Weights of a small GPT-style language model, trained from scratch on English Wikipedia: 4 heads of 64, 267M tokens.
Each number is 500 + 40 x the weight over its row's rms, rounded and kept within 0 to 999. Layers, rows and columns count from 0. Numbers have three digits each. The size before them is the row's rms in percent of the matrix's.

# up: layer 8 MLP up, 448x224, rms 0.0601, rows 277-351, columns 112-167
# down: layer 8 MLP down (transposed), 448x224, rms 0.052, rows 277-351, columns 112-167
# gate: layer 8 MLP gate, 448x224, rms 0.059, rows 278-352, columns 112-167
up277 098:554394476447507460538538475476505416557485444494572578565510523493532474456486474527554533482531467496490500488476538451628451526473483464470470486519555414530530462457
down277 097:538572516505507497501485518504523514490394513445485446490444484546534504524518537510533502484438492495483477499499461465512532566508488479458480465633465530484539483558
gate278 099:529556457545535485476437573485523466484513502521592497542535551558520497505485519528530464507525473451533484526458497385488527543489452449458519446513520420464520455558
up278 101:541468488512465436457553509485555537426478505453480523514450464467447529518515466495560431578537468557570559530525523528427528531533518537469476463462522518494461496472
down278 102:485535570504519544554528505542501604383424542462530580509529486493545510524520415519518493607482484457547528530503508531466483430482530486545522506474548496520399481535
gate279 097:480483564557478535523514489499535521453489498576534504508528524496526502454485490525548445513434447522534528484509488493509534433512522565485476499520526539521557434545
up279 089:560487538524528467462505508385521484480482513494528517484528467540600517510559550516454582483515407554481471507424538538500487508538478527535494423527447525525541517478
down279 090:529546471490494517538508472574544491533532497488490493503573527483552457440449507550527562537476526519548629518440400450467459534395498484514483518577497460412534536531
gate280 099:533539492432557506445541469450478456547569489518503521447446455542532485439504484517515484484492479436568499463477439524456487476449429463432509470464517520478570551418
up280 097:440409488513498506508478463487447429447501581515483520521536511455534473449494457516517509487498556481514552499538508511562540495508463583474511490469462438538490411563
down280 095:474561544537513436487571477540471457447445506493553496493487480466520490568507492598567511473489521509453428562540496490544471497478442468543440496490455497478489380522
gate281 099:495389492438485510451559499476460553519439485530555533465499516449522523494491498459506497464507471506447439475494497480498457472498525548445495554438471482489526518503
up281 101:563395456442447456524557483468473543554389499435505455553506456547498504497518491530506560515450424494552481471450523533477475581524462485459532462506560507464494443559
down281 104:530559464546522462545430494485497499497477471506523545524517470501556548473539480491451488557498477476487542454468512451562535492453539440487546497479497505529524471513
gate282 097:504510556499482520561518512536536467460523425488535440469470520555456483487482525498489429493424516447544494488464500529497562510542502493502469471474490539505569445501
up282 111:489514519541491570495469573457488467413480505467510522572500448547540474490438525404538484533516432504534480523480551506542528540489475414481413468503503478552482520488
down282 111:522488510424495485522486493497493426477480450470456491473522469516537515473526535481505486502463480480556525603496473564507481503497513463450485561501491468502530459455
gate283 101:560524449529486557541550561510479532484480492553528533472545608481515423516483491412419499484493529503529517563524527527518493564533500518552566582490537514509528555531
up283 101:463497583480559532493493555532551476474504510432466472545492576558470492438506395509487475487559502565438472482473519470489515429516456512510587508463529479515464562501
down283 104:538535560575496488515455449507524484523463490573503455545536494514426526566441529451465532431438532433509481478559469557501556514534449458535433504456495459532550501521
gate284 099:521504499525523532494468466507488512502505525542507581536499561500501449479514475498474527447476505488507452528507553472514514453467474448533603425486557462495537461459
up284 099:472536601518488479496599501473510485486541466482574520459584482475456526506454535504540438505529504485468493569486489491559634461498433526595551454535451507421515513470
down284 100:533470467452474521481520527491625515556533517437490500523433492501560456488511519490481516510533486473553454511473508433496473565446495503489501549565537476561548450523
gate285 101:472553507578511480528483472533458466526521531576468507509461525504475533424524464508557465481390485475516442523477520540526502461436453498486512516459483577512473471463
up285 097:499485542474595493552495485546489425486494480525469454439458471499468444499448479435505488409517528571476520498482437452491463531499494473497533521535464521456458543570
down285 103:488469474591456521502496510541500481493590483541530557461533465437515460540520536458523498489419508567502464479417408504515528480444501530544435480506537540427510444468
gate286 098:522500516526565447482492574537510513453437449500510526512535547521484452463500462474554494524454516481581526510484516528410454521499491522534462436425423555526515566491
up286 105:478521584462505477476467566463463470532482500444497503497466464507479480437531498399460549600534504421559512625474503499448450504520541482467502539426437549508505470514
down286 102:455483496527474491525543462406508528511502522514526516558498537461364524450541487540494502529543490459510507515499565435536538473530625474533487444640505473495524463508
gate287 098:479533462501478469514497531436509539480467410563496525472479492470486500481472515534458531456535486458562481545511543456566632577574527494462499463535563400467469501510
up287 090:522499493503551473499557495546494525532531443515491519517530513449373459513493522550560519500439487487493448484514491431492549527463504514483435543474411537526490549503
down287 086:460601533532466494490458496499474464544460535445421566507509503494539497442503530481509515516500554539476489552529458470559421498491492471488590442571559481461558500529
gate288 107:502445545476539457576577502493499521526416442446500432450511522491489479438486486456474491509475444426527534552491464472573500491482496526512551502470491504424534478541
up288 107:443478557502558561486549452420482519438470500463493485494536456553451470460522434491562499482479490470479569500502477514481556421534438489528503480523516512474525525575
down288 105:504572435537388528475529488487526447488478478445484521469526466447533497521490470543511537403553526519459504469523503513484469508439464506482530573509468455435520506479
gate289 103:427513466516482497490467461489477519548505385594458468466555506501518603473502595448551505511495539499579470512483509456457522534530537458467462596472506491541526449510
up289 101:508531493468535461390467559552541405573509444476466430503496480436549442466494441504527480525529471505463505510542482479478451482468484413559514579524489557540570506462
down289 109:495492467529505518546585501495410534548504570592418499516549535417529537488483502529458485495506520493505582585524486527488500534499544551529478472554530528544492423465
gate290 102:475544526465497454505555535436511502449449502473510562552461504531499488482439499575428552515534500513531517506470479517499438578517479476483484412455510480520564469539
up290 115:468536448494538454563377512571500479482470565494475553486470525452490526502487464475489477454448528452451516459494544476457432486525487496598496499533423587454458568563
down290 115:539485419528464545533521475580505524529558641478476473444495517428462570455527480503518463501470550433460505482536507501496531495485486442567528597539475544489455516484
gate291 095:507479503513559427509441529465587454503505523486516520468492572484476531430517526493488424513480518555493473519534485506550497515514462487480482471505495423434502533522
up291 094:539431540496521486463427456441511517447535457458536444498487471493571518510505540532425411487500567456521425521478482514520589503492552468496473470538528572503517460518
down291 092:443494509463487489438521521465488500525505365522523512517522521482506455539427491503474546476511550459509403494545410481527549438497399503491484512535487468483504554428
gate292 097:537444475471416481543494539504522489582479480464462521517465513494526487484431476476523471463461468459515484495531516478438499521505486515483482444409471536479466557506
up292 104:496517524572565517510504503523516476530509508502463574464557530458435573481477546506463472561508524473468478553522537532477526410517480501528488526445502555435570563499
down292 106:512548524489505418495511426496510505499539547492515493536503523542477535479426500524485513506557544491491533536523508470506477495419495562447540513600534532471449428485
gate293 105:536537469553461422474513498570503464531535490512495536552579492500521510499511510422556450510478439521541555471523524478429431465551546457524574442491427498460476456483
up293 107:511539569465445475491471575469442564493555501477466503496527478421507528513515534520486480516453526511491518535451532469559537600444518406574553433536448504543495507494
down293 104:508499535546487524505515542499494479454494570485491586483505452415479501486457508546622435500503524462542537514487541447488454529576455452487517545520491443478566480482
gate294 107:470515520581419511534526496500575552541527440469499545460518516544452511445487430564498499507502569456518519546461454492489457495463509485466478500453432550476477519469
up294 107:478580495457580560445502480503491523488528475535533504503500431505533465507502505458510453545599444499502491515460519509521537514492571427465496525477567478459444471501
down294 107:510521513506492520556483395505563481517557537497447538560541566546531432473465456632452513554437506499528558513489459507427524554447501470499548520514427539492504461512
gate295 101:508439498450480482505455501482461556493530505494440502489430524485449541484536556424513562514521544524607544480561463492527448529476523510506477482443535488558475490424
up295 099:497480471549451484530523481451485493476565485483493460395521547494535549526495545518536502516525462484546555487568525557532529498525520417481495573451473531512522448455
down295 100:534483557390461499497462511580510526478524541522524533528524484496528565499482527475508492543499484474480473509497570604535473501528469449473557451468471471528437514518
gate296 096:523493516527510517455498542463483496571498497573539509502563479536498519577464478522462510510520431450570512489557439550514438448477489464493462521482525500548496444491
up296 102:513466505484475488442473468500579462511545499560592478439483506492524524513532582466490495476523502501507606437437523477476518548434414602576432577505499486441541468494
down296 102:513455509482536527549474479541532470497518557511563514470489511464520596468510515475515478525496500531480548424496540458476437475472414468522484515495470495493490465490
gate297 098:514423573459558479517489548479484501479501511479597508453506512477513525500457511543506497518467516460512414524465559520447484546491453530535443509440521547606498475469
up297 103:466499428530504489474513451508485538481542506501450486429485484464514559484412527514501522516485510474461546540458457503504529525448497458615536469474514431503515484454
down297 104:538479491430534476452591530467486521463501590484474477435524568469500519502568574492508473488426542435473444461522505551466475541442529446517464530500532489509552412567
gate298 105:467470502514496418482511591517503520548454479425521488593565571542576501416472487440538554533528482544558486479482498534560535544559512542562525461475540476530581450486
up298 102:542458512510430477472515447479534451525525530559470519520457530514506466537535497464487482503504536482569477516493518520471491527459468452475520489520443532553461479437
down298 098:452479523582545499488524495474528520520475435442538554483558474519486508465523526422478465523502596520438538489499513450507475560475466454507482551465525431578570476443
gate299 099:484451506444468559463463499499441566544462468466509444485574498553423448444465508502527483430487473499525575486525508582488497478556477492475490547452484461500526478516
up299 097:481486528496409473479549544504440486501455480501518582543513533509479474529507475446519535502488513532487512478526486580484490521520557468438522473525454531506436510490
down299 098:480495471581503442530546459530473438496563446457439525519480524550462500606514543513473530537542488538563493474443448455482511452516495506526533496506464473474521493514
gate300 102:521580527467493516435536511515505489518489455512485504508545534483492511465467438435501470550540534602483501524525464498403523494526490504494501490477519503481421471577
up300 096:411440467484506419453487507522427446456532509435477457557522529485499526465509505507519465550496414531421499454468464505512509432408507507596527353542503505494490508478
down300 096:483473494536497504496549426490504475473482562576475497518504492474465575529450493464504551483454493498466544490492514529476469513512515520489474553493470460541568504550
gate301 102:536500549492524531455514493547510454511435532480542521531452430436510536448467510530467438457486577508610510474534448426467542521470527469532479424503493575532501516557
up301 105:467518533466460490533474496462541500545538520450486531453473529452497407552467473516505455454529422492566580563497488483581526530466496446546410485447559491454501506502
down301 103:484506513441493438467507525557523463504612496413493468493477541529486491484507459551561542435552505468418536607565464561531478500487491472467552492506616490458594536456
gate302 102:538528462503461437492538495449543510495473549556554508564488468461425571566441476558532457407528546468550478525433467479488518566461459469427449498444448566476584438529
up302 099:517535484508491474555465496502446482435462495508525475554472529494443498445524492588571524494554464500464466516487485565444473441516509426430521497439472491504426517533
down302 100:474528483478480503548561545480488451513494482535484455525475510532500513511471518429493503457496510540517435483517481550485433546556505484440525533497553505454462551449
gate303 103:438496481533463511483460466466548562540493418533432481563461478431475543483503433384415491521464535507535485489487510495577445446510496489482431527481557479460512501471
up303 100:427510515569495464509460543531489550568410527489509567554449468539501522492469483475515541448441460510510523404500532517486536487487481488517414627500518437503489460488
down303 101:444484473545449519495569515521508496525575462472493510441473439375461522427488449531521432466485559560555473540493471473497497482480545530523501438546485539543434572500
gate304 102:466509529509534513476567564559540499479480485565548505450529503380538490482443460512481549531506444502482534508538508518511489565512441440489504465498520496537504548549
up304 105:472452528432542440531569556554526493490466467491521470509511488444524457467533446505524541529497478499486485458570509526494505492561528532484529500565535538540499553469
down304 095:548490476446480485439447568499435556495548422488462460548572533546474488529508441569583445466494452459508475556494484514479481535505569543467550499487548582528531530535
gate305 095:526462525509464385475543568444485454492485513501530562487465484491518459491488483515490525476542510508540525550501501518570535555476441468485457513521541455460519499516
up305 096:474470500487492540510467495563518504441471516428414488528449459475492475413488524497534453506465456486462438439513541527512504542517437460545529485506392497476522464499
down305 094:457484489528495529547543516536452539527470439491529519539567526500453509557534437483473596517511561488486505483474506521485437502556467631488572535444510526516475527476
gate306 102:583481506506433497510493527513476508531555474541419508494518522544474498525431476481524477461466530510489477507546470501419561505422519494509482511452607480541501401415
up306 097:462434623499485435488507463516401500469565507394486507549478519439458581472558520489491479531517446486490502500467488476515487507581485517539451519491546465413517478483
down306 101:545489502488466488503533509574582519462500578522518468468504499497519496469632496510511571465457575511480495467532462535447551596481551491508499409476507548505469511418
gate307 094:560503498484410467476515499503533567513554503424477520473576496413491499508455487531550501498486497480484487509432459438538482448529495540462535478508489468481468506516
up307 100:543528530556516511585468521491531565519525500586489517559522495468554457502499472501483506521498525543587498514497540544474534512520498463520503600492427501479580575552
down307 100:453494460520427527475543480467480536526515461574513474539513512485473500517557535485583464489545461472480492519549507372571493505450478423503509463545571535474447493479
gate308 097:417499527468503434437515520510515562515496452510465444521480545566531541464452535538541433513524416507461497548463536463456555515524502546492509404548555503481500470505
up308 097:536460407467508542512505457532500465465498493469500475550559459511540424536518554474486540476550502516414506465546495454507538481527506506495500466529462480424487501507
down308 098:455510501501469499404568477561558507574439486540520483452471547517534528536497537419477498554612545484474503510500513552442495514546566528472531575454560480462522502565
gate309 101:537497508562498426493499595427489458477455502535561511448530470504494439484460490528427498560526500518555471506507531584533584485564508554534471491455513484475524513549
up309 100:519459483533544525486470498480518492563505507496541470427540535534539489539516417469520448521548515507470521481531596481529439518478534513502544503455551505468526483550
down309 101:389463520533536425498576497515483493485481449513538582485497429465424497522497494532514473460496492519500525543491496528493526519531439540436465461447496534485542532452
gate310 108:444544499590453514467545579565481480499459514542560519545553504463489450465498478545510428583527447482535538576588500431447540465512499467543441516462454436465529527563
up310 111:508549532455492469475533486433534510494525442490536467504468493511535436542501429506507578451522561487502490430440479487529468513519524493552545520503437557515560557500
down310 090:506496530523506464488463479463478558486537386499477486534578512542518515524506502468513501456519494426469464518520505481463491432505502497524496546619458507528484495533
gate311 100:588493495533552503493515525425541414504473523567515506454504430470491499542466434520446495446489545476474478518524549499514484502493478498490433484482477569505496452522
up311 094:435499510509497490561427430449448460519476483474503352462510524492533461470553475495486499505470522590622415460500542555479497512498485527517535467526522492475554470513
down311 098:526466489508507513484567530559523575462495538489512581435503529480499494477445524485514545457485468515546476516486515499502457531544421532518485595559540469480517537494
gate312 103:415514514610453490556501534532552488538441513509535474497590579538519530473520425507466535486466501470454494452570523478460426513555551509490501527505530440492464500564
up312 101:541492453473533573510489529504414523467466511506476478563527531493493475531484505515476484470599510463498496477516477490415493505478443460531454512567538552482535492498
down312 106:474559544497541473534466525501582505547487526529534446504485532531543490504494379530444523474471513504503456490579510536523497520599486530479507507509528484564542536546
gate313 103:469556506522503492461496527437473461622515520554447521536563453540472508523481542459453493494536530504484458517484481517537526526484561506519461489492586511475543514543
up313 102:594500493534504452493459526495516495565524459497507525558515498414513545483429444527550467499519473453467473487458486492502492471542505469511540551483493532493471575430
down313 105:539469473488413499432489419524499539568577493485481500431448473489485501506523502578412469533486544436520497484535513476522565535556482474491496493570576534536550450534
gate314 104:494425497478548430515487530465489488485457529532470603432510549476501491464475469531449434542512512475492556528542551538560487509456471468452536500472556487544519491486
up314 103:562470564555489423506497552546510477569436501543411509404496428506547500512481421470480539492433496546467455479503542497486494524445535554489504485554493480470552428495
down314 105:578426511464486496515454505458496497560499466472444517499467485510552551585501517498516537465509562440493547499528593504482472532529516480577487500549512532634510534547
gate315 102:525504514539509504462492501482464483551443467533422527500569508466503509455474481533507409495451540446525472581519563498462406528495502483544413462496559493599526495599
up315 102:484478526451461554435537531536546586469544476465480465498451511546435507594490557491615507509482493492517470457491471483460454515474455524526496515461509501461485460482
down315 101:517541493478529581441479448520447527456571529509498465495482441518511503482458502515476493452534535458550499513474489452503472597470513488572474457490602383455488544490
gate316 099:461406482452492480492510577530447458497517478474500506535526516467500544423532485466481478487489529476492442582518461502511513530561545451527535486490517494580527492491
up316 105:491517499544564458458528488408516491611508528471461461477412529576510568506405486487466446516589470502500515482500461510493496476464458500466517472504481546487537448517
down316 103:419459530563469534481489539580545477570512530507440479487439509491517520504492450515530430528566478511480477564505555521452488496493476540536567496512510491563543510504
gate317 102:515469546516567572510521485434503436552444493587498487492509496404488475521568482522413509521491500474517456519529623557444493460480443463561443472502532434503511549521
up317 102:492468466534554520525575484429457494433447571483527475483529539475427554527467524527480435526495531444473510431507501445510571468448400530468519506524500474424502477429
down317 102:528523482546486484524539536518568538594532492489513479510508471471528503476439501515460436550501452515510484504457453458500459493479563559507481468517470494497480459602
gate318 100:548462527550475496552463491560525568482489541471512381545473492524527498436559573489498553505501499493500508447577457500467506424551450505504544497468527490490527494473
up318 095:484490553483589489475512489483531457511509553467570520500552501546512532575479505577539457495517470509536541485499563533477461466443475465442466541533495510556432481475
down318 098:523484497501473468535528549493575528496428550566455460568484557447530442446525476436482540508435492556523547473511400476535526467503522548554474451385497454413493474530
gate319 103:470531403492505471515487503501555528491445495487454535511446589574552514485512536509429433500531522483506450448503489583559467551442521549457521481541546527483537388564
up319 100:544561533476513564488452508504548474504523581503555541476538510512504528571495494507488539504593449602520460513566526462504508513428527480549491490489493457541570469414
down319 101:528494442493522474530441468517582449513418534447513563507485516543488512402505415491543467501469453491474396526548474496495552490552537435515522499489493487502584518475
gate320 106:585496520493481484511465448563410515545456552503527521484459512520476503530463476482478448487514511473584501473415533520482472462489452561464455440504539471524502519486
up320 101:430436542499538527527477444479467468554430464482479513465550550539486526506564465475507502485549416571500541491496497546596513556487508524459542550483524453572518531504
down320 105:455505497486525534481507524485457559461525473483500410445512541557493490555443426501490547489468441554595536502544547468574508515518467508518505530463486539394477560551
gate321 105:508478533491467552577489532517548483521477474491483503469554504494558558538456540481472534431470495531478518511536436501439490507524453494456518491417475490502446612593
up321 105:569556527491516474485524435470454457451482520475516548478463465492517548476470582509501548495499479476473448546551472496446486501503484531455533491483503570514512508486
down321 108:518532541480490555451572455520567461458472493477561435469486492466522560534420429434480451463450477462471554511593441498506480508472434413511479542413534498439483453498
gate322 102:445450478486498505511500507513477492493477457459491505481514540571530591434525584468549548572520477469518497494480421481475552544451566490495514477459540477500444503508
up322 097:529408465512471504488507614525477505491455576452518552493516485459396467506469479476534515536503521503516447536570508519476473505446537516456535425545526466507493505523
down322 101:545533548515513469527502522526451518469508448494464473520517558477494519500506481601488443564550572513537517403523514443480547453539556506530530535693513519499503496507
gate323 098:514534567448559453559522476450489501592538515469566520544471523493520509499474544525507438510551468502496454503506467488472494484509512563426540502465506507523516466586
up323 095:490553538503498507525530465538508545461518463488451549569530438513522512429460457508505510469449555532583552480515430525456537423466512527542468536522476558461523536563
down323 095:509524487537508535511468514526520449571525519537550473499533543563467467498512600488522554556562500577522458604556498552508477457528431493416481463540470483510517516514
gate324 098:475508535554540468473540548483469502481509516559520568480534523541492502508488516477516432500401541412483474526527468522480484539488450496547514550491546495482501482476
up324 106:484530506446519507489555461394545440518509518494494509550563500506507495507523466466539480449508478501511528468477597519492543432450419547459528459570496447416530496507
down324 104:531496548477519532574473379492521515461429548435486487526482502448509400532534484423550484561501523515448476544443550435456524450529508463384457503492503503559499512474
gate325 102:494523537502451538517553503471524541544490434523511538519537559459526523502535501412551550549520515470462530454482487464506567520498481445521450524516502544489492425526
up325 096:514510515576545488475550468531504542497541503501496530451548442458479485549479434518511468561498454487567478502529513441477428521460442523548411462512543557483413481552
down325 095:450515497418495434544517562471466424497506552533522479537473550516476532529536585440510577457484441451408489477468462467483483474474505482507555581467439456467509438472
gate326 103:488484464424501474440531494529532478529400509491572471461380465521548479472528524516487476591544483497616566449542487517513463517505515479484595468478469525462440519569
up326 107:520494496424555485570480499418448475530560502487515511468443539560463500523487596429490502542583526551496504509438460482533516522503505507495526462458535572526537499438
down326 095:489476420480527450485500484479462527480546600495437492509417481542471490477516551448482492456444476443467549502563545440472488503524456467510576573357475514469524456518
gate327 100:473577430545515505541522523505489526493494518486504494508488592426523465512514507547498508490467437620510452482577478461505533486464505515533455476524505560498501538478
up327 095:493437623550447495531521422576474463503517561528535552507555547506444493499471472481506415526515529554486546496476513500503560481454526513480494473430512467562539533527
down327 097:494595437445453495444457501431485494506514606476483479502491486504481516535427517540507587552548441468513489467517513559455529537415515493540498522367508492488506491526
gate328 104:548491513542524489428534547545465533450483468539486566495444486518575510426487491512436452514562494512506518502556430494465551542532598493543461397480461506558472500430
up328 097:489571511509500546557482421488531448453549442482458479541506450468601548532487496527594559459485570520522511513532489568501462496513503507545513526497491496612511492521
down328 090:510452498432481450475539487565547508542506492485451444437490484493436552522499557535507475566471519554522515451454541475514496566474444523505504512406539511426488497541
gate329 099:474546465516424501504560467487527472489481497470447496520465474476529464468532464456502545454502548469514441521451534511475470535559509548594598543484545485570589444525
up329 100:536461547516569523507481430432538450492414487570579481515508449524465485520509468438510445470512460530459393532403558548534470559509527502480497481497458495490484562531
down329 101:559505503475486454497482482496487568461501515510537523516465549536592598510556448554449477487560458509494571520516528496457506442486470488549444519493507502476455466455
gate330 099:542569570553461476479548551479495510478536530471497538518476554441499508465480533596491510568510489519470496495572517449510459485475403494499509478545507468566558541516
up330 102:544487506463494521520496497467545512497492536486457508453460488547509454536529446497489549518574519423484492462442484484473499539527437471451471549532460463473500572490
down330 101:431475549496498525485517484519443494537531569462502488468588484501526533489518520491400426500508486578515519538524588472485499484607471512527485464507408575562528411504
gate331 100:462519469578530477486469547446521457511578498474484620466505608457450498470514552527440467531495497526464546566467455482502495469505444484512532498511467480467510547506
up331 110:451455426465500490507504604535524484506543547481490431540473491443521479447467447545497513562525505529470458544471458484546478485494453526524444549505572510492536516525
down331 114:558505472443550481509480500505541530485527426505468548548549530496473436499521549484497463527444395573463509480493485464525531485523377441488554552396518538505527467559
gate332 100:504514539541497472491457486551508470510470452515541491489523460517568474431499533474511463486469453532509485576498527521515553490429544521582571526474507416494498547512
up332 098:524530533542515461518476502501548424494476520512485476501494577489462415529545467519599458469437532483532450543497511512546496490453488534537512487424500477480523469438
down332 099:451495569498412469524536447496503547533485470461569445486512518540482574471527504465569460519544512476507525502525525453478467461477546474499497478593431523456416469526
gate333 106:480486436513628485462540483531518431491485463528566573431535402521444509452529494458532438551474519513547402459446516425445471511419478518472474556492477437490552420516
up333 105:450481521534499587552438428468542472493452540524462493457505510533507477452483533507506452533411551506492528522523535526456488537488512526525442519547478453509515490499
down333 108:472468523482477426535524502535535490520518460480469463441462452504432474518499533513535444534552474500469460468504497549474503502540547480570547514500554480524529531531
gate334 098:586365490486405448554463558466428525564567497485553496486477547495495502572470479550519515435496506511453440498562520524429516486531462489544484521491586464462547465435
up334 098:534439502457545472516489542470502482466471505489500524437541458484475532496550536454466519553582492529533613463492453516517510549540491542493454552489525453489527588562
down334 101:479545527467466505526629599555535562432569515480500444524510516477473574484473556523558518518500531457487562520491593483507563505507474572523530519478528479468486505541
gate335 102:467494495541464521530513551501505442488533449523445482487476621403453487496502542524468470492473579512502489505511465504491436572471440471460503517479428487482491532545
up335 102:490486470505511493491527500544486472491483494449458496491518522484479518463496483509515502479555425447538459418490559523556553456437495523553470491573464445455533445463
down335 102:463517435571520467542459523471512470487510506476465446511556470487491544447428527431459505494520481471425466508465540506617554527476482478430500466461556524462450528439
gate336 100:497521473433440555494568482498478444427457454483537532506484510522440531455492446531518495454470542414474535461524442516496466507537416495519461475467482526531546560569
up336 103:461466438522511470481521580470480495485516503529482531482491514497509526473507518467512542538483538475494477460485535501466540563490490528484552422429474422496524479392
down336 106:491393475430495541456487492470546515517478533486513486476547533522527455474531451528556520405570491514497479565443505535409481514537485488505493482459475467443506442521
gate337 087:521538537524485502520479485506431487450448541427510500582501577495500520441487477473476432440563459534505588477516513504480537475512485516522523464539511490520541550480
up337 093:462574528492475568516401502527545509531479472486534497554457467551545553465605497483567564517519464485471488506530461600479493400534534503463486451511506479466505482452
down337 093:476486463561514468464515557514530443549534407490492517475501509493453504537502494493539509469482494453534472475529530497512487455526508509450514464457514490516467502491
gate338 108:515535571427529553416584517456506446447382449453506485479508533524510555501443516517544472462553491478462525503459511506533487520452468495434510480444545474450513485449
up338 108:477454529494466404526479458520455526539425550508554480547547533507513617492466454512522474479545585540469471458501476534482521444465423488479505500541483478511536457487
down338 109:525491524474454418455488460530497529569517562511516506440496575494539525477464476493637458529502520444497493551533521553581492475472462493559554495514535502456512533431
gate339 102:508508563470512507476546485482611544469468499465538557513499510451398529521547450441504478493503549477462442512505475491499432437525450526421513450502464456502419514525
up339 097:496479509485431535460506463528470527488509538450458553454515495498558503454495498477489492482482583543484534475545518479477423460553459524525449483461526451496522517481
down339 100:432493476493473501497519470441519433378517527568502466541461509469445549528396526520547495487555504504446501483534523526475449499473464465489488495401508502443446525508
gate340 101:430480520471459532483432479448470456496536500443485417531484462518492542410511425472436530491525504472508503502440477479514466490526524459464462495468566582525488539481
up340 100:545517518508559518464495533498473490554503467527548494434520528551511486522508519505455390417492477508520446513537532508458505496403437470466489520533523557435622464462
down340 105:410559527470470537481506492488556458434532532462502452502506433479527553469466528553509531460546476485451522454460515463489498406479574598458495524562493581543475516543
gate341 098:440461522485521521449502538536471455454485500549451561495538542518528544505440546515487487517547550470429504470467507459439531397508486494476499515502470411539556504501
up341 104:538456546491520501583527470435522475538515435489521497532595528543510462453525525519502466527459542598557516434464488383490539466479558470472554546516509605527445509505
down341 109:532476501500381433509473451503496474500489502549542477436509490496520457488448557529441498562504409565512472463491419531510523449504561494471519483464461480484432460496
gate342 099:519489533483467526493468553533487430522558502485521478561546577477502452479533510440450508526543521445526551522450463456497411495503566454520557518447431490522503467490
up342 098:557477535419499495522485406550505438470509507546485533492525431495479522473506536493499455456407464552475502507480493559439576518494530538469496505537451432463500499490
down342 104:476404541523496604419537438494452542492532516523480517534433516506484492474540477516583488517519500436555407575537530561487511447509491515511568502512528562472453501428
gate343 096:518548509501479473475525509466508434492447531479505511506547566426483514457448454547510429544491472496408478504626503479501435463469509519527524498539494475558548422509
up343 094:456488492537500449491509499478447478505494522550488511393467446597485561582503563564472501520432509497535458446487451549474545513417503508435476538535529427536471497501
down343 096:532587454451425505453520514441479451438473512476500542602523548428498432432492513510568420482506513496396453549491568489581440540507481544538545502465484513465544498532
gate344 093:487509416497563550408460516510566475473503447592591534473549505493448468499575436456470499459537503468501480475510500525470527516465429456532431500491430497478451488497
up344 095:505563503469544426428504410463472506488465578519471505612487532483508525488409462480466496482498524587503485482499519527530512577544524487491554461573540530499513439484
down344 096:509450524434543551455508495532515500507503430565563547443539439470491437547539497456538408514482473469514502522504511459497522478449452448486420528511482466512479570494
gate345 104:505438497548430533481502476500444469480487414463467510414521549458498438516470472445484549486570496444484446531526497537422587561547497463529493496502477566533558467496
up345 107:447510494530549448453424481464493529521450461453511488489588548458476504509471448494479501563550555490482479508511451485499511491460426559501532441456473470524490444491
down345 113:465430553479560517503520448477429495554453578534508457530500500519465466542426561487489469419531525489426520501456438419503572452532485509474480481480539440481457490484
gate346 099:458500528527556488532481575565506463537519471519541474469504484506435537581507505520438413559560495491444513426515519511542490631547519549566574523416555486541493425565
up346 095:436518419441544534501485521509540505511504448498574510491537453579480538496497472531553460461499537543544424577484498484534543506481458508494566525493451490489519527526
down346 097:537454432475476468444533524454527559444513419505521485593576520594460508424471516467476452435522471477561474561474489512463466490528498516421486522506493434530453402492
gate347 096:536556456504464535582500551513499537497512495466551494564463496488479510505535523477475562577477517516514511421489445513492484484534478505464495396519511434505477465453
up347 100:453486462473473498490616522455514558477579496475440500467497474434562574486443517531476522551426542526504456445571526462567473525483553457506499470493552539530489543534
down347 101:524549511563520465514422465555432536533484532540503498534516499529507513532480507503487448482531474444490414541526489560570516529586459483498482530411505491534531502512
gate348 097:521452449474482522587511511465489459556492432478475506527481451482478451468515498501469483468551508479494562528500444509508504546468521488457501493550514412487543490463
up348 097:560553438486476480506508529442510464487518492442495529506466483549542569462504471505522433518470559513548501499548470495444454451445452462477460536508500510527494547495
down348 097:511440439469530437465567479508457547528501501437515507508483503462496455520532437476553481443481436499498537550526469489490513539504491504431514483605481492371555478564
gate349 096:544501470551526532472527499541482469512471462509480581532474481476510472556468465469510440531497572500508526451482550565457500523558454433548478484526508469560489487452
up349 097:481514525543483552382457526460566449451461518507527530449475484523518558456494528564513511486467503480454455533504493462487486536574509499595515515479509513514443466494
down349 096:543459522534454504443593495525452520456511557444409530504579542525486499575488540497454494527498542523506508457527570541526493478447528473491534564445443480497503507460
gate350 104:516537437525496522500514465493495477476474483437461519388510523552536502453430478480514422479480540460554510510509455603604432493482414484474496499479475460475435500523
up350 105:525464530546483472501491524493455518486511533459512558451479512470554542549529530478493483598450434482465514470467525533505590549473592513562531510565473532535496488498
down350 105:526542523508556494468501478509497543512524461506519543476486538447524534554494436489481527477512433524520490531470500458435521499565472442504465550403512508519532534497
gate351 098:423469547558578455475537515527527488511431493523488484513568528477551451546468488501446510507482490536444438491498477424529500530448457511463468506468551510493503484429
up351 097:484472596439484495441468442563557483470479535488498508469454548527479509527445463515546458482464482497491572484489473490519513491515471522437546456475517467476534519483
down351 099:526480493537469461545475542496512552531487452528481524477536538510457508556479494591436477532471518492536445495442521471491467492519486558423410528622545524490478511468
gate352 098:434491525518473502440436551541446434540511499539551536540496449504508408505557551484534585506551451479534538519544491520469475546503513503530443471457468506403488441489